config = dict(
    n_head=2,
    d_mlp=384,
    norm_eps=1e-05,
    bias='none',
    parallel_block=False,
    init='uniform',
    init_std_o=0.0,
    lr=0.00598,
    weight_decay=0.05,
    lr_head=0.0069,
    decay_shape='linear',
    batch_tokens=65536,
    train_tokens=243800000,
)
Each number is 128 + 32 x the weight over its row's rms, rounded and kept within 0 to 255. Layers, rows and columns count from 0. Numbers have three digits each. The size before them is the row's rms in percent of the matrix's.

# layer 2 MLP up, 384x192, rms 0.155, rows 0-144, columns 96-191
107:120159154093107123148158147106088200161121115129165212173120152133163150064137119144082116103153107127131204167100164140120113132142124115133129101127121103160102116111112202130073190104159150185113118112163135193152132140131113162188159155125145112190222122132131199184180081135090113134
098:174154125106132089153154108136117125162133053102127138028129171113106097138179163096122085135143133093123131157120061130123170135080140130123153093130071177092141107135122119140162167157117110119136129088125186140152135130177100144106142114092135154150114084116157114171118169154159174063
096:164119189068149201157125159093121136134151126123124123169111170094105077119115072107112113114113139142110100096168104132154167197143091154092125095097060072077131112139127133095214098131137125111118130082110159141153140134050084088105127079106085157187140201131106138157105105130159178134
094:165130156173133161167163126150118155140200135189146165196053143126111199090170064108072132172078147178079133128126142113149158141163112164173069117095154136122097135107084079095146110096136129058142100086141152113120177127159076114107097111156143092149197135087143117143126123116126144148
097:157179150195129136152125090165122136034113115115148138112113158106163111124080198115183080116085110083141167112103091157085078166120141153152130117119102138140133073165136095179135159083152081130108090178086128098090110159137180109105129146168119142170152156120164125087115085182139098170
095:163147145110119173138118089167053139151139134110109114126098141127127124120159162193128138135131137149181119170111175166083124166113145138161130041102129086160133121172135118125136156124102184120146110145045133169136108153114071152113139137110146101191176104175149115085150112103104175057
098:180172106185151117167110142120134156125055123177137080128181114123174138165088126112089115129165077118070108127160099130137130130069126102131079165168128131149141122100093091111124077085089138166117120148119138181133139052123128103116115100160158137136133190124120182126095103086130062184
102:092079118163119114121148122163149119141131132090114110150135086091113119123132181117129101097128172097102138151145169084096127109166071145103112164074140109133109146129099124117137128107145116084161113149167074151150051162125168047190142166150156177126146110156149113136057099124090114116
104:159155207115154149153133139110122140091094134158146118091202168134105149172127116126178077109163093102139099110108084108130121135093042141084121175151116150110157091073191120137101103115163152139139102113152077112106123086089139135109132133085173108203121149156094129101107128151183158150
099:162114169105149068082118138174125118118126098114134106135208169187137177153138120210097139148192162094137109124144171179142133136103189169141082082107132150085104149113113162119106133119146081146049083077115079106103127133100119178105140084152135083144119118164186139089173149113079195053
095:175140117135090157121125137113137073170174094095100083141102176092110185138138073096078152192096116148083156139082125141100162156099164153092165154149103110086157136159194106155089034104107128116115089105132177193207141141127149127139132100065134157165156165086148096135160121111120155126
107:115116086113143133101109134109132110136179125055094184119169152105132088135089088129126100162073154065116157133117168163071124161123109116169170150134175084126142098177142149129109063111124161152177129106139129179135064181168107137161119098110130145114117121160152138084094133087180192140
104:101146132132126129162107173175142124116125101151107154111104117152147122104146086128111080119159158082096124157101115090074168089163077129146168133150103119148106126156159159148091173120152157163084136219123189110091164097117111111054141145158087166165112178086164096193144099116129113212
102:146141183166086107142145180174131101076172114072092148162088147069142104129147128071149158160172115143110118156079095104159067143151163152115136136157193168123112131163050124102109115126116162132148148136094080072165128131141143143102057135134099120116139142177109129139134125133170118186
098:175157128066130158128111178077106129120175092125133138108158130093161157136145142141213154115099112092101115176142138098157093121085115110114100117081113113097087119117114147077151100103095109118089149099166103093135136065165134172140108154116107164112061078074093101149110112154072180152
107:114082105162146101121085186164192080070168133166134064147090080126171079156096114136141191131048133167138146109096153099080189088128136137120146140121177135098109114124183113132096172161138125177102096094131135086119142110081171149143128092090189116114138193148148117140113182130103126152
103:101092115128045131177140143131097180075102136070130142142097102114131154130141140139153172155128169108086143165113095135122146160190113140062159125142147105098117080119149082057079150095087081159138097098116090107088171153054117133100158117100151116113087127097123136128155090185115137124
102:043122115093078122145143135148151152151081153147093189143108181131080097037141102142118103089126106202166063179085147149139153131160105146119170140146122071156116182107143123135198143150183095121125106104109104190127176172128065060088123109128157127130120165099154163091128138157147161117
098:162119113130140122148155154119128164124165133134135109100098150138112178138120089128143122121147115104136149153194107108155188146128119224133145164114175100161094087159112105095141142139132130152053144141144105106120125157145127180143119089161143043206141201131122151125079141139151105119
100:159159107142136118139127114176121121153054118102085099172138097134183155100175166176126106161126078149169086058101162180115121123114125133106106125100158136112141080143144062153090180135133129100122070113104118098154097064143148107145187136152131079119146151073094163108169132155145125072
103:120096133120124195173129085062086111136161115149114142177171098095125163104117164041193118131111128115068122146192123119137125109087105089140119102170170136111137123122097112094124094120128131093099156066112119111102087153137132141160123152113181153122183139174165074133142157141108107180
095:138115091156152089157111106151163153176170120126134102106163095125143102144133150080142132122154123175117124201106101120118149156115130120141085092104170100173141176106153085124146100164091159182112064124099140142180123157110124134101139128175093165114113104106150125067172094138170150071
097:161173129077086181126085158159114053112150109144149093114129057077132150111107101113149146135148157104182109214150139060121169090147125156208097146138122086105107160172117139057164139140139130169084138138097130143175151114095080205168140152163097092155081141130095131183152066169169149135
095:136096098144147083171135167134111152099134147110100116136114088123168170158176094107145099177077112074184082100132184140066125163104138131096104174125170179124062093094173149174107174134111163131136121092143144108086143097153103134174150082088138136186137163153149130168088179144131163133
096:118144079143161107193050160159107114122133173128164085097112167179105117064117121128117131116074153167152167132144128096151151160106127118155135101136120156093163094096082154152122119079137146134126104137113151140052053143082131127148106157164143137151130155102144141106190125110164111148
099:105066118114115182118082103131127154076100101095086172148167155178114109141147106093094113153141115104162111124060115080152098137142097132117113138166111079114076177155088109104095099089111116151157099191130150132092086113127129086170133190108162164106100112150060155123114159205104173138
097:128181136121123160126128134091097144170082113173170114181108132097129067150144167102157175183086128133154145149155159155144160131124155120138119109090095167178115089196137156153072113106129105151145138102074127173196104109123147078133109131154138133135040182089127088107169098096140139097
102:071127153124166107183129134102083111176165108143155134097098110120152128097116156125125116068138101118143092174152123093123131127168156123110068118174201145111109141118129132119118132159165193098187122092136147130156151158147131097063160140166180117099110143139184126128123045178092158143
097:167117092167126159133164129093052124163120108157145135123116109174101135116134140198121119121101104096128116134083087074104118196115151139136102051159092185153134132125124111129120119153128132091211123123129059090183150131147099139088128153140134127167155135132169115120100105158118121152
104:099107089163174112125130207128092138165118116079131117147137072091106107077149154085100141077075123112075200103149117093130157182170173076113087153182081127128099126147163119139182141092101123103113148070160162072086178103125158088146099100150136166090098137157168095108087144120118148170
111:152100115152098161168132149124109188213078102125101170127136184159115112159117133123152143122132179097125163126061170142065088095131191123171122113115171126099120113156134163155162146138125116109140135026105162189164086091191162133173105147087102155158119158116120082133103131123170181145
106:136159119145091097145130100121116150157116070130105082094159081113197153126139110184193101085134094144124117175141145147122058158162055089129159090132150095146093142176115117159188154103131133112101115119143170147156122125112116040173146170170091139074079144122118101093174129134099150155
102:114129189143096089132167092103078164127190148072141095175144123140147080156103110145100086135131135128093056130105083073050149122151141070123078060139100146135109150115135123073073141103074120090104160069170112096138153105157124158099129105111132157170167125117105137074099124118111103134
097:178157102178114177117167075091068172098135183133092107139167085093114040079155113123140077137173119134098142154158134155089186082143065130055152179149125104127115124135148156098142098173152130147190107155141141137117129144138126124151146156129120146177134168199113174179101117176192071126
093:108141172131107089138155160161118164138098106148108115106207158171200106100158118117095186060136161120109164085113156142071150188138110159093146095128120138136123155167092073105163141096127152153140113099117117155120163105134162156080171187120099117104105117190120110056097129116072086109
094:164105115182122126170082081165119098176135146138162111111107159103140166158118140065091131121157152100164155104179145125104058111116191112193061137139148100120132078135112157138128167107123144091125125072066156125160158137154131163081142164119118133072124126138194084150149085139109143172
106:098161158151078088147090129116178132119106115098147193096103146148176127136116203180199134108154151114151169105128132126103158127187106071121104155151188135128192088126151152155101151124115124151167153131161089117135096129097094113084176190118158134093104129091162108159087093127146112160
102:102102114107128140151072166114078083114152108084091158156092147106141133119160169117138100112087151169115133040135125102129119113085191126191170145172168111191106122076098109148131120147214158097089137142140121133138110150114113122103092097093088110116180147100086126143130118194103182126
101:081127159131077112186080164135086099125111144091092133167158119125133071093133073153121153109130149143158090102129128120150185065074144178097129109054102152114155123159118086117145102095131143145106072094093092130148153127129090071125081172155188139131141146126104127132115122115192143146
091:073130168126151123072085162155087090182159079079104149101110098099194141143134129128130102131121116139080106155153087205143137142113162055168149101119137162125110121171097105164144210109155118124127126147112108157100130066126140160120153078197113099086133142096154113131168106114115107129
094:096188138104156057153108138148112180126106166152153156112187080140166105117124117162122160105125100108105131088145125130125124116114095126139141102155120115110123170084150102096175166103094164167160109140111166111127145085084087096105166112121176142172093079096125071117147066155147079143
099:082072165141126107134171118227142148132155162121071108116188117073073085111122154115132108143118102155143160098149031172113108095119157114099120128110145173106132148137137093121126102112109156113149138174082135133124134122183108126203149119165079141120193147152080145152128174147071103129
099:180117099140130139121140104129135194126172131120202169205147073136173156187161181130156159131100111162110104071098126104169159099124054146105130097081141120071138125089108136151118124111116142095138167144170094164118096100092169179149169152143144153117139100199091124142106091122156105119
103:094122115182117134120126165154129132147140090173169156173059142119099133139155137122096132069142180135126099163117132126117121129172067122127180152139093096055128102152110110106152223142079133065125150178167109121086110165089166128099128136130168096096110149132138121142104142063176099134
106:113075081159105134147091153152174150148133169137094077113121135164146108129083124141109139170111116149162070110142134119101129173060120152108116087144139102132206138145085130124102134168116047121107115137137122142157129192116094146139174106172145183135103144081223139105095120080077125124
097:136088124148143158107165099122077111091149095098097172106122111150131138096119139119146129129121116193132130134071169118180115089154093154103113137051161107163154126156192157110160128165184079157173123148149067100137095127159116127144193174093159111183024130116109165112181127141117166113
109:074118100139129101118092150130193127121114150150173099118153119118156152117140192116093113103080102119073092163070084121128142141114163156124156055129127160197138089161194161137160121132139154101147148067122095160125084154118175115167071100150132184147155142175135148151084151154142070109
095:115164145149185108131109172093166126154106159151080121146137112131182136167105110107154166154165084148161144143106101125103081160101179146132117176131137182074156107151126183150157116092106085184128179142138179091166191135122165131121128114138087104161119164132134124094127160109156146096
095:124126079150098165118187146152121125129126130191126113087117135117148114174156108131151151095105143176129169142124082104092113095178062140137143071159080119131104172148068068067091185167150161116128124068098124134122160099109133052165159151194198087183110116071093101061147152126116150087
102:169109137114096077148128125152151140129104118123059182113116187138136084133136087124145100157110138122103102110114135217134107134109140142086092069146137072148121177125113129145110146134177131181126082145090124170117143110171125135119145131161127120154109138168109133122151126139089158126
099:104105119127101123147141099091139108149115099100090115155114102116163098109110143104116152193070141113190122149082082104169064081161224148129124122152127099124109108119193127114066085149107083162126043117127098095127073150094094115056188157080098079073116154106151102092141131144120119155
103:186097108136125094118131143143164133174121197101126125126174190139128153142125115134088134135102109129146143084178126105126083164154060146168093171180117088140148188125107140118124118171163152113121144177115112085151169166163107141098096122139135094162072150102128140097211208104120173148
091:174151136105084121090177144130097133139180155125141165109064137120167121097095125145151137103048176132071137119203142154110139104148093136137094136114076120150176112104141122128058165086106156139143111168129082090150127095069118131092160118175212121181037083121126118142154138115144121111
105:152104086118155132171124107104141051094116117093139172129118172143109082077150151106102118177105110130103128153113188157135138157126143170165149091132151128147121098156189119153062114121101131137161045063140080110098205093164193151089166160093104146169109152126152127125162109137174123070
093:122126177119159108097128159156102108130113096062144111194046134068133151071174095139139082160118060091206094139176098117133072140120092174150184159121163108102128113145191170118172172117205163141100123134164227112075125107096133119120107134135130138115161065163114084111168101168116135109
103:114108217095144084121142145123150160099128204092125092085125098169118046075108180162139130113125084172153122128128148067160163144110104133127172114154178149155070096111088130120142127075136124110069068128084168106087064157138169136113121136131144125080138164109090099094115126166160152109
100:106177133127143130116151143070081084121115105139163196136117152110152097131084159118095140149057080134069067129124078112155116161130175108119147129066119100143126150085141104138147117137152183124141151138126142200137129131115098152094146122109111060174129106115219134133164147169137160084
107:074119138074099096118134103151071110142103087106120091143119121103137138135088105134108175117127065146122155147132110142095125064056131136121098073115132168132080163114091115103101091081114090132225135139115084113113119149110141121077169055149144172127111090107156096170115126198182146192
089:173130117127122142102088150054112084121161137092053101149104127157132112128112159128109072127082117052137128112217130110156142143100038107091122169063100123150164053072157119127164072083143136076134107136133106114076157129123171101133140094093184166097117109128082174157092113194143130112
102:134116170179115158125107139121162109077120075110130131115154109138147127137133132141121165129173102107139144169143125083141173153144105138190122137121106072163134150064131101110120099062188111129120104141138123154128193135147148130063107167195093132105092139146104138124093092095159043124
104:125125150139090134141114126127139069127120222133228091138139096110155130128160140112131146157172122106136087115140212116113137081092102136128143096098119067180112112090137099177125095185150168139109129102169085186160140122144200145107185080147171106099133079139166124113063115116101160173
099:173120125149109061182108094107098095158102109114139164095139111142114069174078154127131170058154148082136099132098134133120175155160090135163131139138146125103090122169181087120095119183121139084153049113135120126145188177207113130109118094137121089128104149092102082110133150134090158137
103:096125161131114083141088104158107101098119065139147125134130098179095112099094138134144159113143146103153181080155066134104114130091138105133146110094158184097133137096133203108158115068155134123131108170118085124124089097119098131152147097133114103118062112111137102162158127142158151140
102:134084131127098166196120079160129204094167143159125159164128141096130136202142091140188122126162159175110149115088144160147117121164134108146071095142157112074151164122124144175160060189197141160145141048102186075080106149143129158134152162072124076164139148160154162110144138124159127164
100:104110087151138082073095165078049146150151095079156161139129177219155083119133176118061168097155129100142104112112107114114140119086129166072125112160136104157181155122155140139092143114131059132187137134128053134107094115080125150144134155123158132123079070124068157121119136178087122145
100:133129125168119142130080100100140101117133131146110164073124155100197124138129122131063087136167131164121118092141135152093115150096154125089169067144063126097162150119121095159138130099143082162088067156141123050163116172115134170148133123090125194126184133094135107069170133088141151091
103:096096104141148096114128147139075119163167110126156145135118154065162122191115130141159179094069142070050136082122124121130125079145091176135109146126173143134128149135118164134110153122159113154166083131156162183126165124081085067115129111117145140159078151108058083089161125213122135196
101:141132102112129154121150135177173087150120148147163097162147045118115048210119104078081180094103168087111151072132120145134171195167101109187123101145147107096151165141058145087119136122124144123157131176072114169110107157136097135117126179148108111145054120168163115136140104128120064112
100:121143061148117123115139138105148081144130140118134171086120076168129186177144142134095207108085117146164174126119130080134110107106111115121094116100179133108185129173111162156137195088118161151140155074105167152058101127080166123119135142100071121135116145146138136055124099145103152152
103:134155114146090125115137153097116124089164089130148143142176123105171159142114172122160128144133091147112141077195132166094120124120133110090089153075084125167145142168101138153184129152106102171130156122128074127163134113184161151089143131162087154126161131104099097072114120133157079179
099:149103137128140111149206105166100086139166069107119063170094154171105142095102125080106128091056124084135087090098169171127109140107172116119119101132133141141143069095158086155117155101116117110131151174137152079171108134178148199121127138114047116096165094163155102135138036097126152123
102:169180083088131184092157152083192165077125110105111145106111115131150117126102125079091146176116087182161133132123105058135153112167140141148097061146112154100130123142205158131156141165100186157134119085096172168114151029098170150161091192142115127111133154089173140169167166138103040072
104:082136076129119113082100113115186124126157126167143118110186141112152151154052060119095134102112117111112139098080143170091141129132126117178208081175127117117144136144108123138070117168149134108139149135097100121132107127126123158149136160191122081068151076150105118098137117105090100125
102:091154124119119132184134158116158108123175104180125076110107118104127137124138119145162061150128138153121120149117130138092162152090118111086126126186066147080125156176162117138087126115164129165098122113163111123135157126149107152116175222083147112089088140183012176152131089091145106123
091:112161163081166188120097099109135051131122092129086097171141179115115107087130141128156181115200062105113095086166122119131081140132135145066080130185122170142140093108128149151117094158193161075116118132159140150105153157118144084132114133114074133115110082185104109102192186116130068163
107:147119105131133067055154134150140103082144133113099126067154163122138122165086093142135177184180093150114113145122096120143156163142127157140148177111060124129131174149142105096112140062147159129112131128096033112105139065126156158132122076112138154103108071121117107184104136101132106185
103:092137113168192122110193111129120142111129122102088094150125147112143145022098153099154126136118150138088093141115128085116167145159155152152172153108148146164074128065123113139159167178076044122083041109083145131155137145152184086139069187120124191171155150110139172088113097108156112113
097:111101146156122087103135146169143086112125110128100123078113137105097125066084141161060186165115096141127093077092122096121141156122100225132174143169149076180136139114067152121116152108132104130168105127127099177088179140134211110101149131143115095136096062085114125164146120176206110148
103:138174108137103110133136132094091118113142138128102088144106066094156144062061087134177111121133162117154131136130139136069179083151049075142135124118091083138145054153140169105109070128116136135163088137138125110166139130122093197175089124080081116123138189092146113119156148101123156109
103:179140149205124185151127113070094096172139153098107204068161148099164153121143098105185108183112143104131143114093131166186106173109138120144166141120138123125116165092066160168168122093078099159148159136151121135147113150180140196105116156152122131133122152153142143094115085136091111131
109:134097184075120110122178123185119123161141160116166141109098138162144161181127093142160158132113111112074070056167101067154125121130076120123134097167167146125087139121118144179121134111085090134120082118124176156214170143136125122127101118148101164105123200107137104074098143105114093070
103:137042143180139141089156112128100201145130141175116146224095113074096121116127151060158137185122111106207191107088064136195113137125149100101113096096167057093155121126125205074150110126114105146128077101125137088104123092123066096162117117140063145131136130125118149077122097095129110117
101:107113145148147118146124152190124077141132116116132126179188078104102042113142188139127100131137143149061059121130150151191100115098132130122110104130088072127132140133114059053130091171110140052137125149126172141106175126178121112129104134111088152147163187165162146164136127157232068093
103:068164126107076115054134106131064110100102106169151105150107098145126136142152121199148128153114168110092158076069127126101133116123169196147154128132084091114125132141107143180152165170191081098184166059183132132157135161141122166138071140096079145158092130084141142109124101110109163100
100:126093112147119150107150100116099147136080153201051167123159100144085107135135063127164118054139173155141073111131104175132088095115178103099131094094096086119167116140129125149145148123099114073143120161187135098090106175166109122164157127109126160129165136153113074117091139134158078139
089:185139174152107115114124126067133149157133111132101151074148128125133124105179185128087119142164147082157099131141098129088115102068172055164158182173121117096102144065151207131128160160173079097110102131113077174123140116082176065154094148120157141156196147071127125133114158144123142131
104:069126107123085130127158068108195139132106106205150183113130074104145086112139136127171146117191116115148152125137084146140127145120094146203142126129149124064095129106040087115190115128123148140105110128135146077123137050134106131137131191137122132134131127170118142118136162141075108084
100:161096187131124108174070132041185133126100136105092109128127145111171112159186117113106111134167052136102094180154071141122157160127127050152156131139107138134143084108075113126125099131072162128089173111114127144126119134121088090165125139150141178100134133205139120100116166094183099158
098:110115122178119120104167107074142134148145173122159218145185097108122157136131077175070046124137215109172135108136129100159157079158123169081136076114160165112130087187132140116160136141141160136098073181075117133079099143086082131152119137185077129142122104091123121141179151143140170097
100:141128095196171090164186143173104146148073138114145147160175098184187096133132097155150154104154118148156128162141113159184125155116141114093114066137149164143239110130172139090158096146134130162130143118141142160173093103145145139050150091131177154080103141102111092130131088091122135106
105:106140112123107108089141104091175133140159115136156110163144138100198096129081113125097120134138091164058135114167169111117129139183102137143083118180131070148067143148157121158154166087133081114141096163079122170166118153133123137089160145144185182116118082123100154175118093120132104127
106:120085122118138159126115095186037110146159124167152103145087137062120165097071096097128113094143126123145157141087135174172104161131144103180162093124177174123154153136116108110100093100099158122153160160171137139130139126075097139122107143129178116121124159155137115170130172081117120137
097:161159106114126100094106027120161180123187110124181075104057096145130153130172081096153138117104168109118087132186139114118113112086149128116069125139185145113152129160133136070202123134146109129063124140135193115130167125142122049150108140121094103168073131165123129096159159109108096173
101:092150158143137159108116114149151139078132162094117134115058119129151134115164149163123116134146154130125217098144104156064110118092204119125136088168159137102148185098182126121127078112092075156238154122141126077151128129120109145114175169160137146079089109199106157057132099052095146104
105:152062156141125151130098099127132179069149134135121107137152008155148179117159145111172143118142143103160106080129125054105169100152147093113166152126158194056185136086207142101154144090178183104116130167166129144105155113130173106099136125119110138121119184170106113133144130112145109065
105:111163118170088187173124120156167124134156106123062087173115144127163105118059091087116139126118225085127135135084102173095124069137120143137128100146058119118151140134154129117087119120126073174113135090105126174120069110189192120097103186156161198139136128115082134119146170128151122094
098:121093124085039149133151053144108165135129162131139091141108130160127109145207086115108127159100130072142138102141099167207164139122170094123076173125122116135105127166104098137095105112153111123102047171143113155096105162159163134157184107086109096147116168145186162149106143143133143181
095:145118126114104161147165149063129125134142106143070113129144115077169101143084096064148099148123117080176101145159138126054051146135114123135104217101160072098104121112149166092065116125114046159156143130163089132092149117142129110143111113100143184075106171129131111133167091099187188084
104:143097136035135148114150167119139150151178136094123147134139107160166082183118143073096122151130147104102115122041137124076154129154111129165120106099085128158086126186111181119141125115136086143149175117028123077174096102133097156078128103143176131099066087069104150097165149116137140052
100:128166163088105105092122171106134005201112063147096110131108111197124131177123130069050143129074106112150141185115164090122139100132154177163095168162138090174147129126135202139101136133148098117132149148155119199137125107190136144147083122154142120140103104150127097173123138116149148162
104:203118121122175159183143104149107112193074069141161130147189137170094142162127134151111131154130099096147133116094140162186157099123145226112128156124129140128139158126145193179112120107169116119122138110121192121156108155121112147057110191112142132142111123122131071086132140145168116103
112:175100147181193126160106089130104110164128142145117166119149136141183137152139176096126183169044106114068112115107104119123114155091118147099151121234128087112109118104170136172166098095161097139196092122113148115101145154129124150122156164077111162178105134094080116144200128118154131175
102:127194147158124129085119106108140135055138145096140174116116128118108101181142177101147118093143151154099105122117136180127105171142132131088177166149126136134109168103085125081123111087146102098074145155143165089127115165138064163147113092157201143155186185119087101107113091165084116154
099:155103126132172114156140115178104104101151114114188119110108187132161093176094098130148093089144099120111142216137137149071142112102127163098072109103146146178106099170115145104094129127130179123139151089107168072132157067105134074074185119089138118157108128107082126102086144111152099150
092:153127113134093134076142196126187141115160129110138136110089095142095129139071114076112120147141179119107101131126158175113147145119140148120129094074129144106167132087173070094097137111102063125143168157119131132108187129190124121139154098163106148106161073171144201138155157094134134111
091:146084104149156161103134108127162184082119134178143177159167118118145112146119133101156141106191126115113115117099114147164110133107170105186162055120111141140134155139149089128130127130055086099169144142114175104174143089163167130040063065113173134117147135086121117126063134111121081141
105:111099079102210151134080105148075177135127062102098148119133096166106114106065128042146162176116119187121087109122120121088123116119159117165118103147095079156056142127151126135091200103118110084134147142167102117109132152070130196129136128117125144159125126115137147119178133122108176147
091:187099149170125154116095085145144076094094099173132129169165125107145077155158127149153134152126166174097109172143177072159158146112098097056103133071146075146180155085126097089131185114094133167076159089128114110083171132145189139100193172122153133147135156121117060152132150145120147125
098:085107167081104153119147132154089136115153093090085159075102136146196120150120130153120169141151125118136096168140131062165171093142113182084106151083168088157092171118086103117107128106201087132100116099140147188151132130112077129149146118134103130137134136115146132102087107077143119068
096:167131118091120123122117117118079131149088159159144134048120131148124157106100173087153147140115116136170162115186148181107153120122126110112087156147118158180164115189069105121136116192117162138142116106111127145101159159078100095132128145134070134131107087165198134156125170119105175190
098:114134145092097132152177121136202108080148153100119104083112153115142064154116144160074100108080176147131143148143090157114135103158130121115131138093080101098078125100110160251121107073128134090152110192136185115117101121085115094201121143117168106177110101101072143136155116100106212127
107:111144141143144093078121045108064118163105129113131094178121111112159112146150156110164142097139070129150129114165124113131135144090109129130218132055121124131119123090113091099146148173097172164115129158143121120116186136081131107069180145121158135135134098169117083153114184044133095113
094:134137173095146108090191138142111081164127126140178134163097138136178120071141064084156128129106121133196105139140189151207151141125177131147129099077157147085159090118115127086107157128111123114126201206084112143120168114182153172171152075146083117121124123156135117157109096114151171104
103:163197154157115098154129149173124124196167060116160129108153132090091140159125074118117118145134143087114139141117139118166054163180137142134110141159099136108095127151094145102178099112128088083179118086148055132162150152137116114104127156214088106151120125115060124117054066155106150133
096:056112145107122117135082152188182141139098086152111137106037163122123089200122171121101176090088093186129123149139118095087122135141167124111129098075150076127118120172135141042093131088090141167123127178106144118100190057154148122185054091120132099142143122103140101134152130107112128154
100:159121142129125117052169154101143170133185086134089152168093158156133099158141121106182118119090077162115182108083145135109083112155150136117133156091125112148145103135084127103147131150127020089172128109085112105128118127141068090095106119078136199117101154104122076120119167128142117106
105:131105208155040115120071151135137137145121142155116181091147095144151168069142071100125118139130095153123145173180087134123205106076072190065162110166158133178098099106106145115120078129167046114125133163133138122099147175062097147149134131104139131112161148126160173125133064138153149160
098:158155154163121160164115113152111106098153106137130190125054142146101084134203154133138167154180114147070139151135112177097103163136098123129130126134189112104149114138076095159162116088158136174128125115097125099147188099104137166130191142141216119098125124117123098145143129081133130134
100:098125151100101082144151095117094151150143179141155161135130083183070098078111119183122107101154160161177121115155126206086155084129135141113114082129061062107086096114140098135075175030148129167167083138087165139172164084104118160114110097115126119147128117126147178103099168165152142141
098:162167144147168152131096084160150173083149150095110138118159116088159097138101154138169126132145182117117104132110105176150166145140130135123075117061111143099109115105099092161123120124126177087118163113118111174105131108150077153134106180133101129099131122119132139169106159170090144207
102:157115054160124148111137114126175083121081186146103131102117140158094098183143099114104125193177182120066133122115146090144158104100086102180071162176108133131128134143150172185130184141137161139182148085164065080105142120123134132120190105154076139185143131094120136161120203155142069148
102:133101114110057144105137158126143107103136115170155123111112088131117129162137170189123219137078132182111155127115067137163139130154119113143148087098174155112170114094080132133114149115109083122070207182118097200121106191074150134135091101102101062096124114143150074095125138138112206204
100:123129125156126151093086114131113101209070159091183120130146141118110164111160091125147092125152122161123107069159121161130129121133149093143106129157148134136083165111154157110109139135132151206132091081123157088145126150111167085141102118073152098146102133083129161119097169139082104143
101:202101077173110143082054096102117099124105145111122205094121170130161081131136149140081135203128115126142159129103105137125137123140127101149185098138124122035108129098119147100126091099102155131112143103135185097118156129121123095119116140052094133141172161171079099125218104164113174113
098:113128167142126158131147105102089117131159097166156093130161202185199064124115106109172096146171106130167167074163113131118132163115151088142141143141156169104127100131140144084105186167167113118147153130114099138157084138171164115084150150141176118184141110080168113093167154074093120162
093:186170163148138155169142139134173137117144117094105143135108117163147095164129093139126144150130133063108106105136170095081132130166087078058129149110118155103172058107102113180131113046150122114108130117051166137147157105120085105151063091133096072102136208097177167162117199134130118148
092:071107172153172158097115143124122208152154185153098113109119156079114144184154160110141128145122093095150122114056140168150168137190123081123159132121105100089102119107187132110132158161135117119096104130126146140135166091113162036118152171110088142171158150099172107160178101103184143163
099:079118143146099132151089105139119106143082137158153103104154163118106031105123155115102127119118137130146148140135141166142153126129077097039118124230130140163131125158090143132070151073113122121139127140085074106099075071169119123185116146137130090117137076152170081103141137134102103173
101:100109148173126100103117151143132098134153112166178111108111140064148113080062131124140124124173140130145178086117158164111125154056125062107172101126113102112172073126134122084152135092101130109119090189068129144176177055157164091125104110137079134120162111164091116125134098071136154111
098:101143082163142153094192126122140132153171113124116139129092076075109132111126114056220125173080148091153104106072143122124124063141211102116131107106117168141143171115196164104136101074096121118102118099110178132144154132067155123121178111154075129159107123109104153184133057130048146127
106:150121112108139136151160105085105135095135144159171151099092116203118134136125138113143104112137129129164134116149146168085079155176076105108130087157155115172154080103140177139085102130173160174151141134141173127156127151127127142136169068137151157154142093122135172126126079065116113150
112:115176056174100165062175121111080085122135103139086147152145114188131085103158110128141055141095151124134135154132127168099178157105129109094085100089129159114182115125123132204144143133037168070122172129188134107156072121184104165174126126102135133142127117134137079122119150121150143113
096:151127084077097141105109179181141115154192072077109116198089156135118124098104175145125128164123120085112167140156142084129124161143183130105108199155192075128092161097094149153108111176136072143156120137100140165117140093146126126117068135082164177163118116170093116151159169130150167148
098:124210109120128102190160142120043157085184094109115156136097149120102120062084109096148109105182118104109130097128099133133103157169111046072131114109149126140084131102087153117123127122089159129141081141112095177067157158098127126101105113151146143141135150135162169128109099114148081114
103:176209108129026094128121112153110166144124149164138090136149154136073103104072106110113111160055127127138135109109107060126151121128118166135101161190127106159135120124075125070176082130117132120091211096132186109136137142100128109089072120113129171141108122143154176128122091205097160090
102:091118106077078099120149078164198180116152118173178110094102103085104097131182113139138129138101135159121144112144091066156145152060115126096098162072101147101159178144106127113167121144111154137117122144179112118125147139117151060179094116080170147117083137118054124108079149105083113095
105:132104113108128121081140159101111076087108098115111088107106170120105092117097131095134165088076116200187155114095165126109123148079104173074128188118168106114174107134077108096106082086091137144148156116069169122142162160139084146204094151084101115100117147113101137075125129137089135085
085:107119078124088111068204111124148117171099114170164102098141172113195103103109127133093153130147179175137167078144105175100111156170157089089161104214162130110138109106121134149091127093106123141132112166140126168115117122133135112084168089100083084121146119147085150159100092143123087113
103:143159112100158100096011181153144168112123205134136140076165160113152073117166117153035101140134110103090108160154122107109105129132129134095147120087095084125156141112133136140141141171057120131178125196136136103148130062105148108143127145153126169096140071146136119100131134126116123095
111:122113152114100152116162100138160186147167090134117139118138182106116102140100107144106129073143178199130131160135190160116091079133111060192102108106137167163073102166144165186221154129146088114084084097103113092123090167144128121074156164170113068146122104117112112078089106116136141121
088:113109150131078135157118114144072122135163133143079166132156068167088155106100130111193118148129131188149127117162178148124129123145102147141091170133129136069091160089118176167114106097108153168147080191087116143141105141155127118116139154102120190178127193141169113118094079134114139147
091:085098126138085119141127159079158143108161104162144143101104122078179175087194104105094110153157163160113156153133160148187156143100167104150105131121139034091122138097097131127128122111132151167111176048107131138127112138111084139076047075112133211192127137104147090073131141150157145153
109:107101133152159121143086078137135125190194134114117038141150128083128100085157105166190129125127179083169144159087117138068102140149092108098155141174123177108145085124158167153130162125166169060105133080169126119134068115153146146109093153114145103160089118141151107070131152121110177124
097:089143094129094128116136156160156109152116134158146140147075143071166112093118140128146149140117116134111145094095137161130081136133110147183129116105065093196102140128198103117102112173141121174118075103173137138095068119093124198062094086113188133164172185086138172199140162050157193195
100:112178074154127154172060100145103170157113155157105133145125100146164142155135105160172086083079135074101144141130180097152146120117194174111125085124120125090108138191214143152154094124148124102125150112147079145074188081096197182050146107132129091177106145139131068161096132069136060074